{
  "d_model": 448,
  "n_head": 10,
  "head_dim": 64,
  "d_mlp": 1792,
  "activation": "tanh_gelu",
  "rope_fraction": 0.5,
  "parallel_block": false,
  "init_std_o": 0.0,
  "init_std_down": 0.0,
  "lr": 0.0017,
  "lr_head": 0.00428,
  "grad_clip": 2.0,
  "decay_fraction": 0.558,
  "z_loss": 0.0001
}
Each number is 50 + 15 x the weight over its row's rms, rounded and kept within 0 to 99. Layers, rows and columns count from 0. The size before them is the row's rms in percent of the matrix's.

# layer 5 attention key, 640x448, rms 0.0515, rows 87-102, columns 224-447
104:58 13 34 50 61 45 53 26 51 53 63 48 44 23 59 35 41 28 36 34 68 44 59 53 42 60 74 50 49 25 34 32 46 36 28 25 35 40 65 57 47 51 35 44 39 92 42 74 38 43 54 58 51 57 51 46 96 94 32 52 38 46 32 45 57 48 58 26 42 52 54 68 79 79 39 51 69 56 57 73 33 29 45 51 62 69 61 33 64 69 43 58 49 45 33 54 37 41 39 57 62 60 22 69 24 59 46 51 40 09 21 57 42 53 49 68 50 29 36 44 35 61 54 34 51 65 41 47 59 34 47 51 66 45 51 75 22 37 62 38 72 67 43 48 57 54 62 66 63 54 85 77 70 49 78 66 43 45 52 56 35 56 54 64 66 50 44 54 23 15 45 41 50 61 53 52 52 52 65 65 82 52 67 59 56 27 58 40 40 40 40 59 42 31 21 70 51 52 41 38 46 51 33 40 60 56 75 50 67 50 50 44 52 39 51 35 11 40 27 54 34 28 84 56
102:53 37 50 37 77 53 43 44 46 61 52 41 23 36 66 54 29 38 42 70 46 71 50 68 69 49 37 41 71 55 26 62 25 24 48 46 48 80 58 39 42 34 59 80 74 63 60 47 60 39 57 51 69 53 47 28 60 53 67 40 15 51 66 52 58 69 38 62 04 17 46 58 68 51 55 75 00 41 40 60 55 30 66 58 57 55 35 33 50 63 45 61 63 66 31 40 36 44 42 41 60 54 68 42 50 58 44 54 50 43 47 42 45 77 14 47 21 74 62 66 72 32 39 68 60 40 50 39 26 25 45 28 24 60 33 71 50 59 35 33 70 24 53 44 40 65 34 29 41 39 65 89 42 53 63 23 51 53 56 26 68 68 56 49 48 56 44 32 53 51 36 56 13 48 69 39 69 60 58 48 25 30 62 42 52 61 40 44 38 49 78 23 40 79 60 71 47 44 60 33 64 36 47 46 29 37 40 31 70 53 71 36 46 65 38 63 52 24 67 43 60 25 63 51
106:58 43 66 52 64 53 48 40 65 54 34 54 37 39 67 52 46 76 32 50 57 57 45 32 33 49 36 44 15 44 57 57 53 48 59 65 49 41 43 62 40 46 60 32 41 62 59 57 64 53 60 68 44 37 57 67 71 53 54 24 41 50 48 37 30 39 66 42 71 83 45 62 43 41 47 74 58 53 60 45 65 59 23 63 71 54 51 42 62 59 56 49 44 56 54 22 39 39 57 54 49 54 50 75 57 63 75 43 61 59 23 36 53 25 37 19 56 52 46 35 53 58 37 50 24 54 57 50 96 61 36 38 37 60 53 68 41 26 61 31 26 64 33 54 53 50 56 56 59 80 51 40 54 76 52 44 72 45 61 66 62 35 43 50 53 50 20 55 48 48 40 35 45 62 45 48 72 59 36 56 51 59 40 48 42 34 84 49 53 55 48 54 35 37 44 79 47 30 48 79 38 33 80 50 49 34 53 62 47 21 66 53 49 48 39 35 75 35 55 53 63 36 36 61
094:40 53 58 59 56 62 41 53 54 64 65 60 70 52 69 50 74 52 37 50 48 23 45 47 80 50 19 49 51 46 45 09 52 49 42 75 70 50 38 63 46 55 58 57 59 41 32 36 62 56 50 39 22 56 47 60 51 41 43 38 56 42 65 46 51 20 52 44 64 72 69 43 44 49 27 32 41 55 54 26 69 32 51 42 46 99 38 46 55 63 30 35 33 49 65 51 66 59 63 54 36 35 40 64 51 49 36 71 47 45 44 40 54 62 43 11 46 54 71 44 58 59 65 63 55 53 47 49 67 31 59 67 77 19 54 51 51 54 41 80 62 28 51 53 48 54 83 54 72 69 87 47 44 50 54 42 58 73 58 66 69 54 54 84 32 22 51 53 81 67 43 58 81 48 65 49 41 39 64 42 56 54 19 30 14 78 24 51 49 48 62 44 50 38 32 47 55 60 95 37 47 37 38 28 36 53 45 62 46 66 38 29 48 34 42 50 66 45 52 36 65 45 29 58
103:76 63 62 45 64 46 52 76 40 53 46 42 47 70 43 72 30 63 56 58 75 30 44 30 45 48 55 62 38 17 59 45 24 57 44 47 40 56 66 68 62 28 54 48 69 35 78 42 42 60 37 40 50 45 59 26 41 44 39 42 38 36 40 38 23 37 59 72 61 51 60 67 70 62 37 41 33 16 42 65 48 76 60 49 56 34 53 28 28 49 55 75 54 58 56 35 34 37 60 70 58 64 38 72 39 56 22 57 58 62 45 77 40 27 55 35 57 71 54 47 34 53 48 62 63 55 55 64 58 51 49 70 46 59 58 49 25 59 31 38 58 48 20 46 09 48 22 74 41 61 55 27 43 55 42 54 72 76 52 47 31 33 49 49 63 46 60 57 50 58 43 41 67 31 46 24 58 73 24 57 34 51 61 59 50 41 56 21 26 47 82 55 59 64 37 34 46 37 74 68 36 46 63 44 27 57 61 50 56 52 57 71 70 61 54 54 33 69 64 61 27 60 49 36
096:43 63 16 39 44 42 46 72 74 58 88 53 31 51 28 39 47 46 41 14 41 85 55 35 66 44 42 76 67 27 39 53 91 58 44 40 44 60 35 35 32 61 44 65 30 58 72 40 46 64 37 43 65 57 68 36 63 27 47 15 53 37 53 46 58 20 36 52 47 52 73 63 65 59 44 51 66 40 20 75 81 37 46 35 21 32 27 49 37 28 49 49 46 74 58 63 40 69 54 53 40 48 44 30 27 61 26 51 58 63 66 61 58 46 31 57 40 57 65 45 60 50 57 39 24 48 39 76 53 44 41 37 59 59 65 74 55 53 48 44 35 42 47 39 57 47 25 41 41 66 67 62 41 53 29 55 38 33 48 33 48 69 41 48 22 54 74 54 49 45 49 42 43 77 58 56 60 38 19 41 58 51 30 40 38 61 45 40 42 44 66 61 47 49 58 74 17 36 50 57 42 50 63 71 40 34 49 53 51 53 75 45 62 96 51 39 81 80 74 41 36 47 22 61
102:53 76 46 59 55 45 72 68 55 67 50 40 43 63 63 50 61 45 61 48 51 32 54 22 61 58 48 47 62 30 67 55 58 41 22 49 31 36 42 60 46 54 33 43 50 77 40 51 51 46 84 48 79 61 55 60 79 63 46 45 27 30 42 62 70 55 42 74 61 57 57 54 44 58 68 59 19 60 36 61 30 54 46 44 48 37 55 77 71 27 50 31 58 44 34 67 20 53 22 72 70 36 56 46 61 49 34 68 57 61 23 36 61 51 25 50 53 47 32 24 30 45 40 52 69 50 25 61 53 46 46 38 25 42 41 53 61 62 39 51 54 34 59 12 44 49 52 26 48 40 62 67 34 55 39 59 50 53 22 48 03 72 48 75 64 73 59 33 47 74 75 69 46 53 47 69 70 64 45 71 76 45 51 36 78 69 52 42 57 15 51 41 52 41 23 36 38 56 35 57 67 33 54 51 38 51 37 60 48 34 63 37 71 69 65 65 50 34 29 35 50 65 19 28
101:50 41 82 38 57 58 45 65 73 40 18 51 63 40 46 40 44 40 38 29 77 33 53 69 47 51 51 16 63 52 63 55 44 30 61 33 70 81 41 41 75 69 58 61 53 52 17 35 36 33 66 30 38 61 75 39 62 35 46 85 53 39 59 68 57 34 71 57 48 33 53 63 57 50 66 52 32 33 64 53 55 46 62 60 33 42 30 30 20 37 66 43 55 55 37 50 40 28 41 64 48 64 16 51 72 73 42 71 41 40 45 52 73 44 29 46 41 44 48 61 57 38 43 40 46 49 61 54 52 58 41 60 71 56 51 56 50 57 67 51 35 67 55 43 48 63 54 45 41 58 53 77 33 46 45 52 38 58 43 62 55 61 48 54 31 42 37 57 51 33 59 23 27 47 29 55 51 65 70 67 39 33 42 49 60 25 74 71 42 38 20 34 53 45 43 58 60 47 62 72 71 45 37 72 38 64 53 57 90 67 46 67 21 57 34 53 34 53 39 58 48 44 49 51
103:29 78 51 48 65 58 53 35 59 60 63 47 38 71 51 73 48 27 27 41 37 50 57 57 49 16 52 21 41 33 54 39 51 50 45 32 47 62 67 37 57 71 61 61 45 79 70 36 21 56 68 76 52 45 74 30 55 70 75 35 54 48 65 17 46 34 52 56 69 48 55 63 57 61 46 47 29 44 50 55 75 79 53 56 47 23 48 57 53 35 41 67 69 40 53 37 57 38 53 33 75 87 69 74 31 74 33 73 73 51 39 36 57 77 56 43 58 71 33 41 56 65 64 33 73 63 41 63 54 72 59 37 54 53 46 41 29 46 55 50 42 72 50 41 60 59 46 53 53 47 51 55 35 62 73 39 48 70 41 53 32 60 43 51 35 67 54 61 43 38 54 39 31 46 61 65 33 46 40 78 35 59 46 44 73 23 23 42 49 71 58 43 34 39 28 39 82 63 39 54 40 44 52 61 53 52 42 31 02 32 52 55 44 48 37 46 61 35 45 80 61 83 38 29
098:48 49 17 09 38 72 56 31 33 67 68 64 57 33 57 32 37 72 54 43 52 63 25 70 30 47 60 43 68 37 65 22 65 58 56 71 46 82 36 53 47 70 47 75 48 71 63 68 30 42 12 49 39 52 62 92 54 68 68 57 33 46 23 50 48 36 54 55 41 41 52 48 56 63 24 39 76 38 47 51 51 52 33 52 32 58 63 28 70 65 69 45 69 57 29 35 68 33 56 79 43 25 85 79 48 43 35 38 45 46 45 47 54 32 43 53 15 40 63 57 38 43 88 48 51 72 40 58 48 50 70 51 56 57 62 48 45 54 17 68 41 30 62 66 50 44 24 13 63 43 44 47 42 42 66 56 22 37 55 42 28 42 52 33 36 57 54 70 29 52 88 62 58 52 38 61 26 63 41 52 88 39 20 47 64 28 36 25 59 18 46 46 21 79 52 55 54 51 63 54 23 39 32 57 23 54 29 16 45 41 55 43 35 57 53 67 35 46 23 32 48 67 65 48
101:41 35 35 46 55 60 52 46 57 38 30 78 34 49 39 67 35 68 64 63 59 43 36 49 46 61 40 28 67 49 67 66 44 23 77 35 46 63 27 43 61 64 46 49 29 57 26 39 24 45 45 43 57 43 38 61 36 48 57 63 85 47 49 53 70 41 34 36 42 37 53 65 59 47 22 27 38 49 43 69 72 54 50 49 37 46 69 53 30 70 57 57 50 65 68 85 45 81 56 69 45 45 77 37 31 20 29 42 33 61 56 36 47 44 53 82 66 46 61 47 35 59 50 40 41 52 28 45 35 50 48 47 49 63 45 66 62 64 34 72 25 84 31 65 57 27 71 57 41 29 44 35 39 58 51 28 45 51 55 58 57 65 48 44 06 62 54 99 21 33 61 44 57 49 22 50 39 51 56 74 55 59 29 58 46 84 28 51 61 49 61 78 43 59 48 57 33 72 59 53 55 58 44 49 52 66 39 46 85 52 30 46 57 51 61 62 29 34 61 58 62 53 41 37
091:41 37 43 41 45 43 40 54 38 43 49 36 38 57 72 66 69 57 49 39 34 46 52 67 33 69 56 53 35 58 77 64 70 29 34 56 55 28 57 38 41 82 37 18 57 23 50 56 44 78 52 46 58 40 20 51 40 40 66 35 33 53 58 65 73 52 35 51 43 58 29 81 56 28 74 69 36 22 46 38 58 36 73 45 45 75 51 44 40 19 74 35 49 54 27 50 19 35 46 34 48 44 17 67 42 62 36 65 52 59 35 45 82 27 50 34 63 43 34 50 38 74 54 39 48 67 57 48 78 27 41 58 41 61 78 53 75 48 63 45 61 65 54 75 47 35 52 63 66 39 36 48 52 56 60 84 40 63 46 51 58 51 46 38 45 40 60 48 49 44 60 61 52 53 65 47 38 51 41 45 60 76 81 52 49 45 46 39 28 49 64 59 48 68 55 67 50 13 72 59 69 48 48 61 44 46 35 63 64 38 42 46 58 44 82 58 52 58 79 93 63 58 26 46
103:48 70 40 39 44 47 47 62 55 49 30 48 42 35 67 53 56 46 62 46 61 76 67 42 49 49 52 62 11 55 53 51 50 56 13 56 48 46 20 62 45 49 72 67 58 43 41 44 54 18 48 71 47 36 65 73 52 49 51 43 57 59 64 46 52 83 39 33 44 52 55 30 52 47 65 46 22 38 60 31 62 48 44 34 49 04 35 59 55 51 47 81 46 50 22 49 64 45 49 48 79 73 66 26 55 61 48 41 51 44 72 56 60 57 75 58 22 42 37 60 66 34 56 49 79 66 23 18 49 56 26 64 54 50 61 45 47 41 45 33 77 43 64 31 42 47 35 70 61 61 73 24 55 49 84 36 35 87 77 25 58 52 55 89 49 37 55 38 07 45 22 21 70 50 39 72 58 65 60 39 61 59 51 57 73 66 76 55 49 32 53 44 33 36 31 46 41 62 56 75 54 68 35 40 33 49 71 55 25 49 67 55 51 41 27 58 65 41 72 46 74 52 33 48
109:52 29 37 38 46 51 88 41 33 46 56 30 49 44 52 31 34 53 47 58 41 48 44 39 67 34 77 55 56 35 40 64 49 75 33 48 53 42 58 56 25 30 30 70 47 54 55 34 46 51 77 41 70 49 37 30 67 35 61 51 35 89 46 69 50 47 47 42 51 24 73 62 51 57 51 65 63 72 46 54 53 39 54 59 43 24 64 37 45 86 70 35 42 31 31 26 62 64 88 32 32 55 49 69 76 31 47 50 54 58 61 54 27 43 52 47 42 83 59 88 85 63 42 60 25 36 18 53 50 40 48 19 59 59 16 55 76 55 63 27 52 50 59 26 58 34 35 47 46 42 56 48 26 32 47 64 61 65 40 34 50 67 73 53 33 82 76 49 93 62 41 60 49 23 70 30 60 28 51 36 78 35 58 88 40 57 57 59 55 51 48 57 29 37 32 59 43 19 59 20 44 61 75 47 31 28 39 74 53 72 60 56 24 40 57 46 53 54 60 37 67 44 43 62
105:60 28 59 68 47 96 64 88 48 29 50 67 46 50 70 68 47 49 58 56 49 37 56 46 69 50 34 38 40 27 63 58 40 47 50 29 61 53 38 57 48 60 61 37 40 46 55 47 58 55 33 39 40 31 24 67 23 49 32 44 51 21 75 70 59 32 55 69 72 55 59 78 37 67 65 53 55 30 57 52 31 26 47 59 40 21 55 54 43 57 35 51 43 35 77 46 47 52 36 72 38 45 49 42 41 62 45 33 22 40 59 54 83 52 49 39 63 19 72 41 60 41 79 71 72 71 51 46 49 83 55 51 45 44 38 68 48 50 60 62 51 35 51 54 50 46 64 64 53 51 41 63 50 62 39 48 46 39 58 29 61 58 43 09 61 55 22 19 54 47 54 59 59 60 31 37 38 72 30 63 10 58 29 42 56 40 58 59 73 29 38 39 51 65 53 41 60 54 32 37 77 69 60 41 73 58 48 56 99 69 64 50 51 30 50 50 48 50 60 57 65 49 59 63
108:21 59 54 55 29 44 52 55 36 56 37 45 44 65 52 42 49 54 21 63 48 45 63 54 31 62 24 68 44 65 53 54 52 43 71 40 57 34 51 30 61 80 55 44 64 38 40 50 51 33 49 68 56 44 50 37 42 59 51 43 49 40 52 68 27 56 67 45 71 56 36 57 73 58 52 53 57 33 41 77 59 39 53 43 58 49 54 60 42 51 49 59 45 80 87 75 74 54 05 43 89 57 69 28 78 54 73 33 12 47 43 47 68 30 57 68 69 52 30 59 75 54 53 57 55 57 19 55 67 20 53 59 59 61 52 44 27 44 45 56 27 73 51 30 52 53 50 33 33 55 37 52 54 75 48 43 49 45 26 63 52 71 32 49 52 71 64 57 56 56 21 56 39 42 25 49 39 59 51 21 63 53 20 67 67 70 59 53 22 42 67 41 49 55 35 39 63 66 62 60 28 41 64 54 86 51 52 45 45 56 33 66 74 59 70 46 44 70 44 43 62 52 57 69
# layer 5 attention query, 640x448, rms 0.0509, rows 88-102, columns 224-447
101:46 62 42 54 45 40 56 46 37 66 52 51 74 89 36 72 66 60 23 68 46 64 27 60 59 42 40 75 29 49 56 59 65 89 21 41 50 64 38 68 68 52 62 63 88 47 54 58 40 63 47 58 70 58 31 70 73 50 36 57 64 32 34 30 65 34 37 58 79 66 60 60 48 28 48 58 69 31 39 42 38 58 40 64 52 44 56 47 80 65 40 47 48 52 39 32 63 42 67 44 64 71 36 51 74 48 59 80 41 27 26 57 49 34 44 33 77 46 48 57 48 44 30 54 44 64 62 57 32 46 53 37 71 28 49 67 49 51 26 36 44 71 36 44 63 53 35 49 61 59 48 57 61 56 48 87 50 40 61 57 49 45 64 47 36 59 59 47 48 63 20 53 52 56 43 56 29 52 66 27 45 36 41 42 53 51 50 40 45 33 49 40 29 56 57 50 21 48 97 43 37 69 58 35 44 51 49 63 31 83 38 57 28 35 56 71 46 49 76 43 44 49 83 13
102:67 35 27 37 44 68 45 21 28 58 35 42 55 19 56 29 49 62 37 64 61 28 34 46 34 68 35 38 46 40 58 75 47 51 61 76 72 55 54 57 24 45 48 51 78 66 54 36 41 37 36 46 69 36 49 61 54 41 52 37 40 37 50 61 56 83 42 41 41 63 63 39 56 40 72 66 49 33 57 51 49 45 82 74 63 52 34 69 31 48 24 60 30 35 66 34 61 52 56 71 67 51 70 52 54 53 39 48 63 63 53 57 44 45 51 31 31 30 25 60 22 54 41 42 68 21 55 48 37 75 50 56 51 53 68 45 56 44 25 27 24 45 45 65 56 04 58 48 56 71 46 62 29 68 68 70 43 62 60 48 59 61 31 41 61 57 39 77 45 21 48 59 60 40 35 75 47 36 59 47 66 78 65 59 44 87 65 57 83 41 48 36 62 05 17 45 99 54 31 61 58 32 79 55 77 63 42 46 49 47 62 42 42 54 39 42 60 37 45 44 61 36 18 52
101:13 37 67 40 28 37 33 36 72 64 40 41 39 23 45 55 46 48 81 64 32 76 78 63 26 79 55 55 48 44 56 60 36 50 46 63 30 24 60 59 34 55 59 44 49 61 73 33 61 64 61 72 50 15 37 87 51 42 60 55 49 40 18 42 59 32 51 60 58 24 42 60 44 66 59 64 51 52 61 60 47 58 50 33 35 38 61 74 47 31 63 42 37 41 47 59 33 18 25 62 37 48 41 66 51 55 40 61 76 62 71 29 50 57 28 28 37 53 42 63 38 51 31 54 63 34 46 41 32 31 44 62 43 27 56 62 38 53 68 52 38 58 61 58 43 52 41 53 34 32 16 93 47 50 62 49 71 63 58 71 34 34 62 58 76 37 41 46 51 52 55 55 32 50 41 44 49 41 88 57 45 38 57 31 60 42 32 54 64 38 35 44 36 50 03 49 49 60 65 34 57 64 53 56 48 67 38 61 49 37 29 36 49 62 45 69 72 28 40 71 67 57 59 65
101:39 57 48 43 45 61 37 53 58 34 40 53 54 42 67 41 78 82 58 72 71 63 38 78 55 68 51 78 66 30 55 47 70 47 60 54 49 46 39 70 57 59 61 35 73 56 40 75 52 61 46 35 62 41 49 62 23 39 39 41 54 58 25 52 51 48 64 27 52 24 53 48 59 19 53 34 33 61 52 62 61 50 34 49 70 42 52 77 42 72 33 51 68 98 42 27 35 40 23 39 43 81 37 29 73 59 55 50 31 53 20 60 46 36 19 38 63 42 46 26 48 71 55 58 75 57 52 86 74 56 53 49 56 46 60 26 74 56 19 70 52 64 57 67 72 47 44 45 75 70 41 56 46 42 65 77 49 43 54 75 38 72 61 41 44 31 45 61 35 38 64 39 37 32 36 55 38 39 62 36 41 48 45 77 41 58 47 40 66 43 34 61 47 37 71 50 41 67 15 47 74 39 28 35 66 65 48 38 53 50 50 43 37 43 59 48 52 47 67 54 52 29 51 59
098:60 52 85 59 66 47 64 43 76 41 69 50 35 20 73 56 55 40 63 70 48 64 43 51 58 49 30 46 45 50 64 60 50 77 62 54 46 32 70 48 46 17 50 40 62 22 35 48 45 53 48 51 20 43 50 56 49 66 62 54 63 21 43 59 48 57 45 53 61 63 45 49 46 58 56 51 57 35 36 52 59 37 34 42 45 50 68 54 49 68 37 49 64 15 58 40 53 42 60 42 59 60 74 58 57 76 36 36 38 42 66 65 21 14 68 74 45 46 57 34 15 54 78 19 49 36 51 37 54 99 41 40 45 81 41 78 67 52 54 53 44 60 53 38 34 48 38 66 12 46 39 44 56 65 59 37 56 24 38 69 25 42 41 48 56 47 61 40 55 17 60 73 41 55 61 44 43 54 62 44 42 35 82 80 46 35 34 94 51 33 37 35 58 41 46 43 54 74 61 38 51 37 41 35 40 62 68 37 46 11 36 51 38 47 43 75 49 54 69 56 50 48 50 37
105:64 52 43 67 67 71 58 70 38 43 48 63 46 41 39 52 37 37 40 49 50 47 73 49 46 43 82 28 57 38 25 59 58 44 66 68 40 44 26 66 29 29 82 58 80 66 49 29 60 50 70 21 43 59 68 30 34 33 56 50 85 74 00 70 59 47 38 48 58 33 56 46 56 38 67 56 20 73 51 49 38 55 12 43 73 73 30 61 30 47 43 62 50 50 44 37 67 36 41 48 49 46 43 52 43 46 49 65 60 55 63 50 53 52 47 62 41 49 50 42 53 70 67 75 56 72 59 53 81 43 26 51 62 32 55 45 47 50 36 41 29 58 57 40 44 48 33 49 49 81 61 59 56 49 49 61 49 58 75 53 71 33 26 40 70 69 50 69 52 22 31 79 95 42 38 48 42 37 62 56 32 46 65 62 46 43 36 25 69 42 73 44 69 47 52 27 54 56 41 53 70 75 68 49 56 57 40 35 64 58 42 47 56 42 62 42 38 54 32 71 44 35 66 46
104:51 71 42 24 52 53 35 23 23 41 76 74 59 64 67 32 51 45 45 44 42 43 62 52 36 43 67 55 63 43 37 43 47 58 39 40 65 32 31 30 65 54 53 33 47 48 66 48 36 43 35 38 70 42 34 60 52 47 82 14 38 54 60 67 52 71 40 63 44 67 57 49 62 50 02 55 48 41 74 76 37 48 54 40 39 49 57 66 65 74 67 63 38 66 40 25 47 54 58 50 53 51 48 56 51 66 62 49 39 60 54 26 37 78 40 48 44 56 49 62 41 54 35 54 64 31 69 55 07 32 58 56 21 39 19 67 46 55 43 55 27 79 62 45 30 43 47 68 64 59 65 63 57 35 43 70 50 72 60 46 75 63 54 75 67 36 63 58 69 33 39 38 58 61 52 27 39 60 41 30 45 57 14 33 51 53 46 54 30 42 39 39 67 27 69 52 23 49 63 27 46 88 69 38 52 65 51 41 43 44 45 63 49 25 46 35 48 64 24 53 37 39 79 77
104:63 32 32 75 49 26 43 56 25 65 29 66 57 69 45 29 28 45 78 43 43 47 75 56 53 57 16 83 70 65 42 63 25 70 35 21 78 64 33 46 53 19 72 54 65 52 54 65 35 11 35 46 33 52 60 47 35 50 40 45 43 52 30 87 60 60 72 59 69 67 64 46 51 27 73 46 58 66 47 43 54 35 47 47 53 59 56 66 75 39 54 51 65 34 51 59 74 39 66 48 48 30 48 37 64 42 66 23 29 65 48 39 63 61 81 64 45 43 44 50 54 28 54 33 62 88 45 69 57 65 61 39 42 61 68 57 51 57 34 61 37 18 35 61 67 42 36 41 44 44 41 48 66 44 61 64 51 23 53 44 23 19 54 41 46 36 38 67 36 49 54 67 59 39 64 67 45 53 35 28 48 50 55 63 50 44 53 68 46 49 49 55 60 59 41 36 47 57 48 38 57 65 60 43 71 46 48 28 62 33 43 56 68 67 60 61 61 42 41 48 51 47 25 51
095:54 30 45 58 55 49 55 62 56 53 76 57 68 32 48 45 55 39 30 79 12 20 61 65 32 28 45 42 32 57 22 25 65 50 55 34 65 49 38 65 74 55 47 33 40 28 52 47 31 67 51 35 69 34 50 51 38 41 41 74 64 49 56 69 67 64 18 19 30 58 25 52 24 67 39 55 56 31 63 49 48 78 60 57 58 34 47 67 51 48 51 38 27 38 54 54 56 21 21 48 39 60 41 61 49 26 33 53 48 53 47 41 61 45 37 37 75 47 65 59 41 35 42 61 69 64 55 75 50 56 36 79 53 45 78 47 59 77 44 35 62 61 40 63 54 50 47 24 31 74 50 79 48 49 33 47 19 64 60 39 44 49 50 34 23 52 56 80 42 38 55 54 49 36 54 49 55 45 39 48 64 49 51 81 57 69 65 37 61 64 67 51 33 48 65 44 48 46 58 58 35 50 67 46 61 60 54 55 65 48 44 56 37 67 21 41 71 32 71 72 75 50 41 69
101:61 49 47 46 35 68 57 44 50 60 26 19 51 54 35 63 67 53 38 59 20 71 37 24 32 64 34 31 69 42 45 11 53 55 77 70 47 56 46 53 37 37 38 42 44 20 47 44 53 07 60 35 81 57 38 45 51 86 62 39 62 38 40 19 50 37 39 55 18 59 33 54 56 71 55 48 51 92 63 48 44 68 42 49 33 63 71 48 49 31 60 25 45 67 24 51 60 34 52 44 62 76 48 56 14 65 44 59 71 81 39 72 62 53 63 65 42 31 60 47 34 51 27 34 56 38 31 74 50 64 60 35 63 66 44 49 71 50 50 59 47 58 46 60 45 80 36 69 49 38 42 76 57 43 52 57 61 41 26 42 57 70 27 54 23 50 72 60 67 61 31 46 45 49 30 45 42 39 45 46 37 70 40 52 56 80 69 69 49 41 60 57 65 60 52 58 70 54 50 33 39 34 51 49 53 47 73 63 61 33 71 49 41 43 58 57 59 74 44 47 27 51 52 41
093:37 49 57 54 81 66 73 85 45 28 63 74 68 14 50 63 81 53 40 49 62 56 46 60 56 71 45 55 53 38 65 31 39 49 37 46 28 56 46 28 39 46 56 64 51 48 51 74 26 26 58 36 40 74 59 29 35 65 59 47 66 78 48 52 45 71 52 60 37 50 70 54 28 38 52 42 34 36 51 80 27 76 39 74 66 72 54 64 64 45 27 48 51 48 40 49 73 59 85 53 64 26 39 60 53 46 13 46 41 53 35 38 44 76 41 39 78 38 55 41 47 56 51 30 50 56 60 21 51 25 34 39 50 84 34 31 54 41 40 22 39 42 29 63 53 53 54 44 30 53 42 58 54 72 48 34 79 33 57 36 40 52 45 71 38 70 43 40 32 55 36 54 45 66 62 57 75 52 47 49 62 46 55 50 39 43 56 83 41 63 65 54 41 55 37 35 59 61 45 61 62 41 24 51 00 48 36 44 29 85 63 72 49 38 35 22 56 67 25 47 36 41 52 53
103:54 56 43 52 62 40 76 48 61 41 43 38 37 50 96 57 70 43 65 36 51 43 45 46 39 63 28 33 54 52 62 69 33 41 60 18 38 62 64 49 43 60 48 60 56 64 38 49 51 70 31 33 21 11 57 37 49 64 49 29 58 29 45 59 43 48 53 67 63 33 58 45 32 46 62 51 55 62 41 72 40 40 42 31 63 71 50 66 65 65 84 39 28 43 57 45 19 84 35 45 67 49 53 49 67 58 31 31 60 23 53 50 34 44 58 38 52 78 45 51 46 59 29 53 30 36 35 70 51 26 63 45 46 48 44 53 11 43 44 65 85 60 39 50 83 38 50 71 55 60 22 56 49 39 48 20 66 56 27 76 34 48 55 44 60 60 57 83 53 65 36 65 56 63 50 49 53 22 61 38 54 48 47 48 68 52 41 42 51 54 69 48 52 73 43 58 66 28 49 36 33 58 63 51 52 55 17 76 66 14 38 70 43 39 36 51 25 60 59 14 61 55 80 37
107:69 61 53 38 62 39 42 31 39 45 44 28 51 36 36 43 47 44 46 26 54 55 42 28 61 53 77 48 61 33 54 35 66 36 39 47 30 57 53 37 59 38 52 56 35 70 13 44 55 66 65 70 63 53 81 53 63 40 43 41 57 47 97 33 35 63 72 31 61 58 25 28 42 41 31 56 34 47 62 26 44 55 59 34 63 21 53 69 39 60 27 23 60 66 50 26 41 57 27 62 63 38 42 09 50 48 57 85 69 32 35 60 70 33 31 51 62 28 33 28 50 38 41 56 93 56 44 49 48 27 00 47 36 55 58 72 60 54 58 44 43 55 59 43 71 58 36 53 46 41 56 53 44 70 45 68 54 48 61 41 55 60 66 34 63 53 48 61 83 35 63 70 64 73 45 46 62 45 35 52 34 64 49 51 70 62 48 65 68 74 14 49 50 49 38 45 63 53 43 38 52 84 56 35 52 42 49 56 68 53 31 41 52 56 44 44 32 40 57 50 42 43 43 43
104:33 80 58 19 72 45 28 45 38 59 44 26 54 29 61 61 48 44 38 75 41 47 63 05 32 69 54 56 73 45 80 44 53 57 48 61 47 47 42 39 38 67 42 46 47 32 33 76 56 43 33 71 52 54 60 52 32 47 51 57 62 59 19 52 70 59 50 52 23 37 33 49 39 46 44 34 42 37 61 41 47 62 38 31 58 33 63 55 31 39 71 47 59 68 53 35 69 48 63 82 68 38 53 60 41 57 58 47 48 25 55 46 73 44 65 36 47 23 38 45 53 62 56 38 74 38 51 72 44 57 67 63 22 82 45 45 60 65 59 52 58 61 46 79 60 47 71 38 77 83 46 31 42 64 66 71 61 55 44 54 48 66 37 64 73 68 59 41 59 79 48 34 67 35 34 42 60 40 61 52 47 47 32 26 64 59 31 50 62 36 29 43 40 28 37 63 46 44 62 47 58 26 57 25 48 45 77 49 23 27 57 73 34 35 54 62 46 64 41 33 30 60 60 48
105:55 81 56 34 61 44 28 44 43 43 41 38 44 26 59 54 47 24 68 67 50 29 44 37 37 76 52 56 60 57 44 40 46 45 92 74 80 71 48 57 67 52 46 58 48 37 33 54 49 51 61 63 39 65 49 53 40 35 80 54 51 40 68 34 61 29 56 37 34 91 39 42 57 68 44 48 28 43 64 18 53 50 47 33 71 60 25 66 62 30 47 57 42 37 36 23 40 63 77 86 48 56 46 36 49 65 75 27 50 85 56 71 36 62 59 32 03 31 16 50 45 51 40 32 52 78 67 49 57 48 47 51 37 57 62 37 39 32 73 31 47 61 40 79 44 57 55 34 35 40 50 46 49 69 60 36 63 35 30 51 60 53 65 41 49 36 51 36 32 54 58 57 36 43 57 46 45 49 37 33 63 52 58 14 54 62 44 46 29 46 72 41 49 33 54 65 58 65 34 28 38 47 64 52 49 38 61 64 57 53 54 38 27 44 33 53 41 60 33 44 34 53 50 51